From a checkpoint of a small transformer trained on Wikipedia: MLP 2048 GELU, LayerNorm before each block.
Each number is 128 + 24 x the weight over the matrix's rms, rounded and kept within 0 to 255. Layers, rows and columns count from 0. Numbers have three digits each.

# q: layer 3 attention query, 512x512, rms 0.059, rows 36-57,100-121,164-185,228-249,291-313,355-377,419-440,483-504, columns 384-447
# k: layer 3 attention key, 64x512, rms 0.051, rows 35-56, columns 384-447
q291:115188139123174120101110099153105113131123069103155120092122116114124066106122138142126107146135147147148172180146118146101149106096163095092122126134091132191139126151123140144102147115105137
q355:085116111132118126161121107130128109144165131124141081130111135144127135094121145140119144127170127156105159118114118118117107110128129114144118116105141113133117101136141099147101121154140136
q419:155137111144136149154093143098125156134087106137146139146144148133089115145108157104153109104105106116140126125118147109099114103060152114174134128104109082122124140141094129126123142166115100
q483:119126141148178137113128111121121094155155146156111134147116143110131134113161126141169123166103148120130174137149142106127138157135181061109136122129138155132128111124148121164134113123132129
k35:141142126127101110141106144123146113114145147130100114119114144092128126114143136123126161107139148112123120154110101098105160128123091130092168121086116094074137109163127126147103115115122100
q36:143124111134133117129134155128124139094162130135129131139113133112100171130114145091156130090158126117109158136152108114129121154151123152128093152139139124134111129097143140119124135137158143
q100:143112165150103084102107150126112148105124143131122122157093122122115118137110195111127113131122116141122194127141131117122109097136118140123120141120153097113128161107189142134140119143124139
q164:104138134115130109088080126139088145067135148145130104124146092133156147152119116177123120133133127110116109087079094146131167115129131112078166167135137071103147133086118129132095093103150123
q228:103122087146119141096138139098118112140146141131110153104139129145121132130134106135149112163133124126117116124142153107147148119144112143152156127152114086152136104128150135136124114118152157
q292:137108109159141092116135132140118102090178137132130128159147167122073103108123105128116126152165119091136160121129113142136125140123128102105112133139110132103086119109170160123102119109158099
q356:143115125138120099121112137116129126132131122127126118144121129118118149116128119128120121146128148119124129107115116114138134148137104122117125120122142153157110139128127139123121137140148124
q420:136143130092107154113124159128135145097127130128129124149147132146126155168129149119151143094128117132142118124153144111129148164144121112135110143086150102117091132136130140143121115080112151
q484:147104121189151126106100141162112151156104121140119136173096123100117151131140172104122119106114150122156200084135150188085116133151167094099116100130102112095113075083156158134160126095115148
k36:138116122147120106149128138130156116135140128132126116108116114144139126114132133117111172140118125079130129142131133158128124172128169123158107106138141133153154169122105106125105156136112102
q37:143119121130112160113140147183186085111134117135135110087126127116125134129095089121140177115087141087091135104130130137112124143184107147124124102149162156099062172098130158138182149141140176
q101:160122145102075161124091136131184109096144101144122096121092104108106100087145119143125111103150114087103160127160145134133096146118132121140145104152149125112106164091127130111128160168159142
q165:167137105117154144136120179148145069131102117144117175161133144086112074108132124137133129118121119101143132092121141154103097117136124151148153125156143145089134157065127125163117088106089138
q229:129106160139169150122142147167138114143176151137139096104113134125131106117127141087118087180125111140143128154092138140144121120099098135096137147110145106128134132129125127122150117194076117
q293:114171137163156097129119157104173106166149176119131159123142140121134106134138135125120071142155109095107150144145095119105127128111158152139135116120143141155114155139079130127103130086128169
q357:106139153156147101133096110086112130149120106126116138104132134152115104171139145152090125166108107146140152180125155104110106129132122065124109123110131128159084154100140123143093141155152101
q421:152164106157121153078120138138143188128157140121121121107094153139140147140107091107156079134099146105171145148117096123103146138104112102120089140123165147131153142116092072130123139144127150
q485:118143129086078190127109140137155130171126121147108155086143132140116116120119146105108118150134069109137164099086194159156164149126151126105146110112143123113133129107163110147120133127155078
k37:116139139178127079131154128104117123096140120142144143126154132148132161132123129125139144132137151132109149126077110154134099103101148138102103158133138127135165139154163142107118147164130106
q38:130135147129132112131112147112135119153108157150089155141152097109127169105138118140183101164144134134132128143130145139144105104137129151132154172120132113115098120095119161113083124135142113
q102:101109132096153124134096114121143129068179134190082170148115130145101143118156091152161165139150134155114170124164110170115111129139106169098154158117117151104125111129101145133130123110133141
q166:107086152137152141113158101130177083093174161123120141177156132136139119118120152141142145142153170115120153129123130139168111126142149123107124103157118140124101121128153100143104143150112139
q230:142144158134122139101131148122133083138135136131112130113115115118136135103118115144135125127088111157122112124132125126119127141147093146145142129114127121132121145141150135122148107115134134
q294:114118128110116067174134134131183117125126151118155152118104137099134147128139104146124151090130130177074114155119131097106130119126153125151155125149089128144126131169126123122099135145139111
q358:115133149136134138094127107143128127143130116126156118172134136142143138115120104109130113132132127123139113138128129144139124139149149126112121113142108130114125166152123104155113146145131140
q422:114097108111136115111139167153152116146120133160107159123134110163107148137162151156114155123159114097116117133110115108171134158151136127079126130125095117096110157127179157094084135088126136
q486:089140119096127112176135137130154170111120179101063158135114146123106134139144101111093184104127133166153188115093140128151104123140095122193138153112143131147118148132106140129142137076143136
k38:102132162130131167132149160149116115079145142133135098105115125106136115142166126128127096109125135105074130123076112086115158110147119095120115143103139124146122143140123113150130129133141138
q39:120138118120136124165108102080160132135125175116126159120130160150130089124158113161123109128125113171124102122107136119110087121138159153075142105161123168099095110154074118145119173164182105
q103:166080096142171137168117145097136136161126105125136128109133103160146105141182111130127119109087166122070137089057112135103048130180184155145162105113102158109113199136078068142091108137139169
q167:068101101094145145193145110112152128151138101108165138140165157143078121143173114149134146123142124110121134149151116115105116129144187138125146103123117089120174191147131127163143139107119147
q231:156126123118159146099125137144137099130122123107120127133105129149141114124144135095099109138156147178131153139133137149107123138095143100145099122132145125146148148131142153114146138119098153
q295:105128125109117172118105144118140150156136142148150109141095143137134125160161115108126141112106143109118113134173096125156075154130167089118163131130106134089138117088116103148125122120145163
q359:147091063152141125076137111103101123150089140145096105148116148124144146140154141129104101102121131098107137128113107106138159142126172116105123146111124125165152157142122114155147126164108155
q423:088153098140118092126115102105126173150103145128121122133089157095131105145153135138105104124155175170121142114146096117120171110115124135114138152134091148129146136115109128155100129163101120
q487:104113165164127162144120121174115063082110167127112140126095148090129097179132094139104085101151147124115100152110169163116116125126091152163147110137081110168123092163143118119110142144131150
k39:139153146152136128131117122144139120143152146154155116143132145183172146114131149147057156133126138140156184106133144135152145135125090148146086166111111150089111138100152132130128113106119103
q40:132139140105160134127149158158114157097111135162152116096139147134095131132134164076141130070136122110125123136110124138123138158125129136162108116130091126106084155100122116098109127113117115
q104:156113126165155073128133152149130135092139153106111127095148094134103153076108144120185087162135126162137119134120108147128115131148157137151149157126112136102103183112129171200104132123165114
q168:143135144151176068099118144141115149079113163184141131114105083112175103099107132157133153107111083147124111138130165131136156116078153115140095190092105109129122117120177139089127102142168166
q232:133140135125122094167097118116106132138134153135127118140128098115122123118118142116138118166126136130093133125130140111124114128149125166145122120133113115122111146172089098105157136133170109
q296:157139127140154148124181107145121138122116125121182117096130134137151145096128165133105116130126109128133131140125128139129101175153150090139151111153105131105102130123106105146150143103144150
q360:175146138114158095152151127143070150160141132135142156145150138131128117133122101135104124144092134116098096142150155156123144135155093149149136085114141125152093134115157129111157081126139114
q424:111133120120124117164109133110133127148150157143086179123144127151148152159153147095160116114115121144115101145120171151121078156140185133138123127071113108132097106126101113122154115107132116
q488:148136170116122145131139153124156152134141087144118146120133103147130116052142181100120148147143117149131132122153100139124147168105149140134135123118148136104161088169126132154105104123098103
k40:123132126113132124147134134095154128171173112097111115148143121124121129152130158137155141141104136131132188167114108116126094138099152141117146145108093142114141122102131111142093101105132136
q41:112108104147145165097114106097126136136103147110143118127130139134129132094107135142151106141159090134122160135107110128098115113073137098117147114135139136143092038186105160120082160158160141
q105:140127113137151126107158112094107145123139130113147153174153113113096136138086142116117123115077136117116145112157152097112130126126149100155116152122123120113105074145134116121131106096113140
q169:134161097137202129117142147148107129121153116062119141146101127148118113106101142115124125140093154143120127127108116070114137121136124105143140162097149113128142128127103145107183064069130133
q233:129112120120137122132154110108106132126112159101160131090094097118124093110150128165141105127144121132096159140127115120175139124115124085092121148112103152148119134092143123165125107120149118
q297:126131126119120106172105107087117109154140104071130156133083101117130100079109143165168149154101124139139137107105112144157133124130151118116144117129106140147117150116098163151143138156140078
q361:097093142160082142136187155145122143084136144116110059123103099119148160163140124162146116121146132119107135144112143092150126087107115154144129068107127118150122140085122151120127143122132098
q425:170128149192119111128099110109100124123096150084127077130124147146141136136160160117180144116118119079129162106120146148120158122088160104106124123122166146133154074076099125138135148114104102
q489:103143097159105171150113101137103183106124080126151155147115122146107106134125083113144136141142114120115125107099132112111166119114134103127146114142084132135117105126156141120102163130124135
k41:149110125150128146141089088126176166132118090139136128126127128123144133197186156186108126122131130080157116140105141130134155123124116137152122088089103113136138110137122168111158119154137139
q42:130147156136131134102142128110143133151136146122128128084132075128152144064139109110169116133147100129098154152130146144093118186105143133118170180154131128144129161124119133133112130084098147
q106:108089132154115129095117111124146113175137137121093111143141075132190099132130121107137185131110155097157137124082153152101160151082090122137125150173182157123135127127139173140082143114146129
q170:109108140106117112102132146128099113120100073161136127122095090138117102096160125095156148099089108123102131120125102123132159099113123128139123117101178112122145161104130185166091099091134101
q234:102169138145144147147114159146104088118129128095104145121096154134121112098097153104119122106144139109101163163129106136122129147186146140122131105095133136120139135131134094126157100118134176
q298:131111117118088141107140141176147127164148166141106111091109114098164096113103122132121109122161128102120160154139139152139139107125159123126129108126121149126152114131126137117145123126176152
q362:122114142159129113114143110140135104151118082125136130137143133092115178139136103140111126122138119158128146147086139132125123143123127119062123108096132150124100118095141102130119113135131166
q426:124077131135133161163134150174124083148117080135080146074119137143109146155147143134126104111113080160138097112115152122121129125198156156111126095107106138116130166156129105133117150071117152
q490:116096094131106118149109166147134140154172101134136128135120121130164120166144127075108144105145096120107136142085114167090146124155110127150114118129125146164119170107128077173114099120152172
k42:140144120136168137132096118179146133166121134126170093136125108135126117117115156167101092119080108089133132125122156125109105118110135129110097122182115152169156078140104087143139103124083167
q43:135110115169101112130139070121134138082140172112149170114119092171118153143158181138110104129175168139072115172096141119148113170120134108131173154100150108113101103116147125102143116102122143
q107:157144134146148161130105133143146106130070134091171124156126089147130139083124189128126133156166130151127151149158134115120126153180130085130107170124101121110117095095109164103167150131156142
q171:183116092135114066123136139093131142107113112141140143127093143139155139145099166160120129134103079134111113155131152182121095147158127151123119130057111160165133119140139129078137141156097156
q235:120152084082123153135104117114106127150159124139132119128138142112157131144142131125146089103147174144150098122166156111136134147127116118139120124136149174170102134132124148134137131146127160
q299:125127126077131159117107103135169108101128152105128108171128139123128124116107136124119101117136160122122146133123119137071143110129139135111127123096132169169119140119143101150134130131138161
q363:126127130149138151125154111156139099174157136119096141094108128149096099111110100082130100119158163113069130125135156107094134118120125093161130116128143099139135136153066166121151127074148140
q427:131147130121134103139114133129151122131171162155136112145117104111124139135158161129137099113156138114093148105139205149071119121076119134177123105100124127138149110122131120127149154062094126
q491:129143140142112115141104121105131127122148112074126124093071123123131148117146144133118119094098104137117149131114120123157141139155129079168118151093142144129159112114178155116126107162123162
k43:095139160085130111126153121109053142144139136152111148158111161132140089127123149134110110145106157093149129107111110111100097128133144101130107165108131126150124124201135087133097132140131093
q44:158094155140102131089157096088144085143112134116146164161142151136114174101147095115132187131169162128082151111111175146134122096126115146134137169121149097135068123138152117108086146135146144
q108:134135116141160107122102158127140130113141125130157144145118093096108161098123109151151098141130081168126177120125113183130094133117110150125146143109127151125132132148065117130099164125103137
q172:127146112106095142127106155124109144149115139159138175105144099104150142124082164085093128088169141132138128101160146096119144137168134131108152186105102115152178136095129116129135185102116117
q236:119121153164097116135141128143166152117112134127089117123127071135138157101123154130118109115136116095127117097085161106164110108174136102136117114154090116138101171117140128133133154129130128
q300:130159159146132082103139168142116151093135112116135117077089144130110165095113127148167135104122169120119156141088130149149094139110163110125152142122106100132140124178134139125106125173135129
q364:155167102126096156129157164137192128064097195155129134127130135091113160161153132143159110121131113122124154066143111184122140132094129099112117118094186126101101070156118093124095105112121154
q428:140112108082127152092096134118153162187129142131133117143119143117112163108128157126181145151116127118102086164104137162130134117119130094098181137134089129087097157135152125120121192099130106
q492:119133128150139184134075113190116159098113105139130133117143123085088156118104120115159112143152125159119157136092149162114127145158183113096122148138099125113136159153135142141146130125107138
k44:108127142140102102164111144118163136153146134124110115102126134115119122118154150150134158083121109166100101158113112100119126089139133133155129139113111099138094127160156143090123172114119117
q45:132131100123117127156120140107116117145111155130146092151090136114141151172150093109141152138132079102162152145128110115080126199103160121090135109122113163129156134145138117141073089117144122
q109:090149091139168121116120169133121120105139131130125130124121156148164152137093133135103147103107113094163176160158103113133104113164097093139109108126120151160114111139131143147161130086094195
q173:134126161130164127189114116184096087113138155095133141122138131130175148138124113125121129129144134123153115093079131114171045130146179095137100120127122145124156103125141151195174111093123138
q237:055152131137129100140094107120167148130125114149108129154184097104119109128121139136150134132160124132170108127143168132103105163140141124138136135096116087140101155107130127096140101149141112
q301:137125116138096155138099137138128130147124150120138086117115102151145125124118145114133148084103091063114137110123131077134116138116145129143110092109134115114105134104107107123108136157132178
q365:089116131079156129103082140129109117147122095100104142142134123096117119123117143115131158095157130126157107114131123131172149149089110099116090138155110125137129138156106120164121145124143095
q429:127140135119134130135140117138125121166134155122157078119093100129100149138144116148095126108125165091149128175115088103123100115121092130081089101105099135106144102114127120118156131134150147
q493:103113115154137129140105108152097127139149135193123116125173097143100105088116095168127131133097137120145117116116152127162115121125108135151125119156148130118131146129134122104125157117104175
k45:108112151136092142130114103133150149145145144125115130172165098152127121141123158119181134117134125135114151130096126106123099137095144087113142137135121132131156134140138126118089154097121175
q46:180151152076126137122104131120112128133184102083160125131175105075058126092084126131100140135120094070100154126136132127156109150106133153151125117137146152093113106114166156111148163113147141
q110:156130114094178108079152145152133141133134144104144147143159133128159095111123109100145113114161099120123131103180117101134053144097103136141097103125153109118137080146158110149134163113122120
q174:121097164111099151126123112128113131129100089120141098128111174150133118164116166120143153127151143110120154142138164167135127149138144143138154103140131134131134147114153091134157145091155133
q238:119172086118143170122114156102133115129102138164152151098104143138124150170110107164130121109148127128115122118132140147174126121210129161137106132117137122127174101164115140128177110122129090
q302:125164107166131165119149126100132104124113117120113113166182127117152135139160098120111113102143154125093116101106108169122101155130119127160148123118118132135149098158138105106173108103085138
q366:123117144126115173150151134076134121105107113133094148132122143148132166152123106116134149161107115113089131117148111140131178137108157147092137115195148157147145154166156181136117152141128137
q430:121148121169086137148140136066149123098154077171100136108127124156132132155120162094139126155134126130140133124117132164066187084076145114151130119153124161135167137137147192167084181152086159
q494:106143074094093151135105117120154135147111155106106141113106175150139156140090083135169131129149137081104130126172119125119115136117150126150137141104149162125097138137117105133132138163117149
k46:155157123156104149107134086102156143090083122128156110105126130119119182121142098152131175126092146175146136123149162154159125132153142155139145144129150056123115163147150129152144102128113109
q47:157145114177136143089116105132110126135146163116106130171142166118132124133152157137163118122104142101121114147130121109130150082175141142128110146130137128170101072134138114101134103097104131
q111:130135145122127077114163150141134146151144098137160119139133135145182106149151169132075102129134218120106106130145146088119077085109079102142144112130150129153113128122117132166146115120157114
q175:147111139172118149102104163159142123105123129116123141176127111133141152141101183140136117156113115118168135114126141142087163131126118138114136121140132091148150142090130142109122123080108180
q239:108159113118081153137137143094158152137135191147102134123135110164093135167119135142121109133127155140133162105071146128134156145161140123147104177121110193142170150150086137097144121134140177
q303:127134123126122147145175089115135146092093123127140107148149126174109108083096136151117108148115125122144162143127111132075145144144104132077100102086123106136117102117135119127114118129138119
q367:079128134115130133125094149135152144101138184134107109098161171087147073145110105151163130105130178119116147163100182131146101125096099147137099101128098154154120135136146098118131133117155091
q431:103170110113064126123136126132128074102107139147148160142077143162137125143116106118194095127098138151141122169134110124123107138135145133163118109131114156137185166085130158184158147143120140
q495:135151132167135119087121142153138125132085122131109157095129103110119089104117171126091114143108118122111150115124125116120142121164147139124131165091134116124143125165169099138112158110100090
k47:123131120164070125094153129084129135088083126113123114122164104106137160201166180125146096121135084129147142179104142129130144119098099126130080158117102179138132097110124097115146116135132122
q48:107166104150109118122117149114124110129118175109096130137155078143144143081150129165118136163156134181111118110094108119116122165111096107124123085122161144149104104099105095152094128122098106
q112:084135118154142116159109124128117116124111143138129088137174093109096144097131079165105114124133162157097155118117144155138078139129130122130109127138129158108104126145104120167083144143148150
q176:103109100135128117110160154126114111143166090117106134113160116158133173112160090132091183139122127143125123090153119147086104133107118093127159140166120140123145124117113097104119140135123090
q240:094130107142106125128102139105142117152112162151134135135137134141140153153114126105122136095127122117120124139104166134138103106160111124112142118111133118098167141086142136134123171139107161
q304:099114108148097111132157081085156109112089150103162106112175135124143135107136149160137098176135134158163126148132131147131108133119112092112123137113084122155122145127100125129088149121144137
q368:160114096115092106121123146131138163160116155133164164139145122130148149137099124135123111128135151163119157169121136145117107133149119128155143112129128125098131167144122131123157130149109140
q432:130143147102118130116128153116123123119142147139139189110130096148148140125136131102135086108146114127105134139156114120110128131151133133109097163109130159140118149130130111115096107157142151
q496:150105104114099127150125129128136103100132109103169112126091131130131122117087128188129116171116121094128156148095136175143130093144144123127124148153142160121107109145116161152105087132123110
k48:128145154122146132138117104203128097169153149078162163094117098106160124112098123115161115147135163107095083082141162061102138081137126122160143153121135142161147167124117132151135146117063111
q49:136105098155121089112155131134112131140119102099157092132120114150134138131102158138108069145151151119180098096134145126110112121098125098141113156138155120107113165163069132101108136131149078
q113:144133152150116093129139111105132164191161135117103095108130141084124081098109145095120091142124189131123168130155161146138129131156122105131127129118161143156106176163141136143096089158128134
q177:150089202163132138091183121112123112124089147179125098138166103170125083107126125109127146134135149098156140058184135111143141108148075128131161120112136133149134124127077105151132147174159120
q241:155113122147140121077108098116128173105124159137180153123155107149113111137094141147098117098186121108148148118117162146161104127135197137140120142131121112159122145095117111144135094141152154
q305:139154164139156115113164073135121139126143163120130128097127098110093133135122136121134155113139169148111132141143142153107158110134136114141114130141134131143124134143120166151138090120134153
q369:127109085151147119146161168121130117109097111104182118120144138146108168119078135111123155125110117103132091172156109142143136128154140136141194068168117102093162108158184174146172127056118099
q433:113081116123137109121128105153136140102095165146122150179137156128127132119145142108117145136122163131157096101141148096128077127149140161096103162131132143113171085142112108112112134081135126
q497:119134159133133199132183112110104115123104122133128147152141112146084150156116117123148119092133119128140094144142171141123066147104121137101138165135113138133156098107132084160133106125105105
k49:120128131115118121148136094097158150065128088099139145156140159119150107178122121122098130095152156114174110149120149120150169136123140135108122095142135098092122125166154115110149110132118138
q50:108100124150106101156106152107105115133106113193140109104116143151105153090144129097160129115117134127132118153109111096116153155139097138124081112128103124103128127146160098148093142065162123
q114:124120126142147085100172152138132089131108142107116139154149174112124142115128102133085129115141113121141094124130122109167124115142119142134155116118130118073129120141178109151129143153143103
q178:119109130123085114114134113173128126129134134126148119154152148119086138145128137129136139102125163117126120128138139137115153128145096133131128092132095132129146110154132110176140135155113179
q242:144152141171121102136138160095156147111089112172145148131148180175164159173150132118162115134114142148146123077106121148108117152145145112158111120131135109073126126105124136125101118149133115
q306:117151169125102103134115076099128138129133115140143103141153107125130135121147108151156161134109149129129175107133102128137100097162122108114154128152129156100113133101124157143111137152125109
q370:132077158162161135183131155145169130141118124125131113110129125119133107164142089140089113114144119169083114133119144149114192117113123119106129097158135112096115125149118173143065126090138090
q434:118084119192110156183107090097125163127120141098137147154117141116141121138104116158143123106128151166136115106112156128113094124148121112113089144068089103139118138157154164132140094125081121
q498:153146148156144102152080106088112107109122132126123123096156154109113120153137123165098097119136103099103140151129086111130118101123111141171157152083138135103118087157133171111146122153107100
k50:135132152134164156113136104078157143082189094145171157098138145104145138170172107115127160118104148121135132098130114164146126136176119115119115125135121136113139129142099112132157109156120132
q51:120193161162123127075122156139110090093070109151145150177145153139141085147103146131176170120165104111135148124084141089109149108102128103153124126113134147137121097105184119129111129121163105
q115:132177133100141130102146132182101136126120142152184118125113131144162099119153092108112136128078121140107137112162087118136116128095164094131158099095146138147137126128133149135100170157118111
q179:087119139140152173108105126132129091136074105077113113157173124154134134129069120127162134118118152112109113102125103124134150114144155075184139106122109113134188131106109156128061122141147146
q243:109149140131135131125126116168183124112127180128121104149169114073124109136113136182165093165146157134088127150104102129143111145113107187152127113159148132094145162130116115108131154148133078
q307:125134131163139127133182139121093122115153160152155166087130128158158133127131125141190174139117095130122123132163096140072132129107105162152126151118128160148147129134116143098173136139113103
q371:155131182154128111113127132102138136075117134092094111187138077130120119105108159148138174168116108124157127147110131141130119132112122111130079093142130105113120149072114122092099108122106119
q435:114118110133135097077153114132130153080141093143153108142130144188134111151119132119101112116129161113089104123105116114082118135187098157119139164137149121152120123132161122140129121102111122
q499:133161116128100162105141129139129079154069115153150108110112127178173107133133123111131140127133121105108108119138179107109119125098128137089127069169078148142109124108155059129104182133140099
k51:164110095106164144141178146124085103151173114133104151133100133141105112138150092118130119117196148070129154137087145140097142109152075149147164164186160107126106149142118146129129131103160112
q52:158103111137095143112095102155100112148113113108127142104153115132113141137101179132136123141172152128131104116124173097158122126134098134063161143128130139110093125122158178107131144139123094
q116:123123106108098154121125122142100136194127088083112073146187131097121148134123149129112117139133117100118132078134132143164127116122130125142107114087142134121091164150108126113125119143152093
q180:109138136175139098142127135115116106111126144111147075108160158137186108125122149166139140156154133087122125134119151092172145121123154162105135121111181127158146153165136128076128145134114105
q244:153114139123083140135135151158098169159107107094211128122094139174166150120151167149089131078157099077157099116127131121144140119157163101125122144098122143116140161099138171161170107130117139
q308:138108118137120163120103108161086122147183119105113120125148117111141160131135092090129136147152115142120095108185134108127126126134151142149114155124134185167113100165164111104148141141127161
q372:135138183132139167152125123141107101121122107108149126076121182128115138171108166100132111129148136134156180144107146125122132123144123075103130115144155127180157190155112167062122130091102145
q436:159154139114122132148145098112084137116105117082146115107077102090120136122138121109141117163142132132126137143158132154151090105130136120084213096098116123112095126117137084119127076122127140
q500:153134137128120148105105167149101122098113131145102112185129118123092165108122137125154106119149063108139132145157117123098108143142117150157121117144096131163106158146094093138132142147109141
k52:064141143096109110135093140096131113094092154135131170118109131172166101162127126080120127137118132133174128160133119170112128140141139105051127139147161138157110138109157142157120127135092145
q53:134127171157123105095119118144123144153102113112127131173125110125148096077154129150102134139154134091121098153161112098183116131154142149094114158146127163097113100139152177148111135150152150
q117:164141130164124131080103095122172141147077146085103115131130126104130151117109121103162118115166091116147178137086112096128065086131151155136119118149121168172169097157147122153120134174125118
q181:129067137116098152067113116118152096152096114103125122129166132082137151130175150148139112157124146112096155132167119111172115111102127148108125116174099148105149116125134124119088156142146105
q245:109100108142130123105137134116131147146109108171159130118122148137158159130127119149138104125130141106117100131130130129144123113108139112126138149155106125134138123087118093136111154122159153
q309:106155135092145130095129150148094065146110142133099129125125127121167132114145135103119125137128147115130112119107092111146111131138119133113110104140130192128111123132135158089115156178150150
q373:127109135126127117127163127169120170119110094108118130129137102126062127105146114142146104143113133142116129148121183108140109148148147151132112146126136109107128113095107158137110089106130092
q437:143159110110128146109117165158109144145096115139152129116130138113123130131108103128141109104099141132114151136101151115136106122162140118134112116128125124176126109130141137108120160155122148
q501:141131130116137132136133125103112134131120114120095101122124109121135151111155117159125137138108140102183128111159110142154140139109132116141127112169149117105128087137134147117111117130134161
k53:108095128134135097116120133125132116146160120111141155114161124172148143136088138121092151130117109108154025098147166155162093126127124116138108082161161124148134101132100132138140147167117109
q54:133140122116141108104134129093097127147135126138138088143107143128109086185068098112125097128116119091160155129122145114102128104150099111136140150138116163127135149125151109131159133115128115
q118:169151155160143095103129111130116126095160131121133138116133149123106125143138114140083086075118137142140128132099130140103117099125177135154092116131135109090103122163128123133112129092097089
q182:122176153155146080128133118089086176141090143111104112166121156187132100115120113153116138138144080120104107120108116132074188105127104159147136147116167129130117153129072081092147164142091150
q246:144141192164153125145138145141132073132112129126166106118101130109113096063139168084113088150133112142136173097160084123173156086107137107114154112092128117149099137155167130064050137126162190
q310:139145131220084108122119169111158096072171156107139083138139139163159112150148108129117130101149146135151190123102126179124104105101151111095125146114100133143107103107130131145131125098089120
q374:124090160117186167123148139127148155142147164110086114112041117147131126117114189078136094139122121138082144156108152139087127118117141196138131047121136123148069104119076159118138121132165145
q438:108126110129125100119135121106084165165131117137154125142100115109110102109142198122116137133144126142158116151114129138093148091074111084159073098095176125130091139142116181111160086145158096
q502:118175171117154134121137103153111130129142126142128121154125126127130115139126126134167089160157108104168153151144128116095176102145146162157117144142160138145160127121125147137154111081124105
k54:084125155093116144098098136131156087095150109112119119112117120142104105109077113172119126158104145162117096151142145123134129114119082159146141176133103090150131185120143128126090140103152170
q55:121118143155157128164116159145085173142136111151145137118091141143153142153124175130142123089078144098173130103132126107147145100147168110146105150153107135170120118120155140105087129121128159
q119:115139133093148162116089172124102123165157156147126160128111112133123083128120144152115122145117150125151143162087128120126154132118099096155131170164135095134116139107096122124129138106125120
q183:100151091146136133135130132132120098123147120141175088121124139152149146137125114125159146114102132151123131172098171128152172169107116094103114109102113098135145097160118097076141129102084134
q247:103127103093132127155153103131107135080147149112135127154135117118095144167088130103144086150112142121134120133155113109140058176166146151122118125135180118149122130123123129090128148091138146
q311:149076138101107164140125109082146094133143135157125125122144120126124131106084128160163158122131140150135116141149158156143120130142121088115120088158130123168133085173124155120104151140160129
q375:111102163157123107105182161136170137105145137106105097141169113123133099110131114158111119104120177077106133080161136113135122126117152114100093103100141119105158117169143107121075148139142139
q439:137109132089105107126161125145131133092139139152098201117111159189114156157123145120086140162139115109112133097155121141130134140107148085057138173123082121125149107160186085162096120109112112
q503:063127118105122099105149111121124117146153125140141104132163108073128112099159138153161130140081158158175142145148142113106125108093113123155118149125070138130172112151057114141141142135128158
k55:098139154126155131159157136184089132083106117104097141131128157086100100094143130146153154091137073145127128077134119153125120140128127108067182124102101119108119151126107125093170122105120139
q56:126113121124139066150128181093128137089136128111124120181146180149107195080158164103140119132140118157083126121149148131092138086130108140126109111139149059134136076123184109124166136165065123
q120:151071182101120108168127124109145087138095119138114162151127139130138121112149134128140151128130143119166084112153169111140110107120135114130093120139131114138110094152128116108141125159177104
q184:128172126119180093151112111116139093089135130102120171168120173126132155108158140119106121127117053166163090151136104155130123140110124104138132141164131148093175082124097112147109122162111103
q248:120144118147136117098173106149130135133115103156122099129144134121156151109109138106130133126144143122125100134118124107163115141168106124097171193128139159118120162121101149127097134133157104
q312:156143130111153107108096123136148096129103136124148157127131091136129104090110167108131129134108124155141158146150150084099143133166141132130123117133184151135157126100129132133123121097125101
q376:140149137131128124124101110149152138103164121097142159116136113137124179110146129107123157154086118157122125153124174144091118130122139096156133097141126125125147120151156135147131127142132080
q440:134108132157087109179151186111134110161153143129115166121150152110105083115089194147170102150102110138099110122123144131131080114168117160121129144104094147089120070111066132105122088108122111
q504:110172140131127141156134151135138143127117126126154104128136162102101171117164131113136155108146088149186113141150162110120139108156147158147154113130181145122116117108126136154128113120118149
k56:170106088090166140119151121118136069124098106140132116093088116129088110165099122121166100123104141151105141088124100109138138171124109156131106120191098163134118102147120130134129091156122153
q57:133106138066175158132156137106091179132107140134137141153157143140132121148135117118137073118144099152121100122144135138142123098137121129118164124150130150135129071125126124140128149140186139
q121:150106127136143147126144147129086128116107096101183118138160129148126128133129137135123123157126105096152120130126147126125165096174164126087114131131163098121120125177122138157125105159128123
q185:086143154146105109111122129141159098150101110093122124130159124098130122132117091161144124101132121132137142081145131113146128138122160092144147134173236132156094104090127111117120147142156111
q249:121141156127140139146148110093112114118138109132109136107114106114140089131149113121093121173176143132126093107146136134107124103105117161117162133105122115137060113137083127145096125176144095
q313:105126118154110103115164106127102093094149120119143106137125147140134112125129125133138124144124151128151137138135124173099091105121084132154120169129152141134131128124114144094120067176111124
q377:135060155111115123137087081123088142114173122134123128159145100124152139116163122129085108124109134125132134114095137096082137102063179126148089140140120133072119116148103137127163080098130097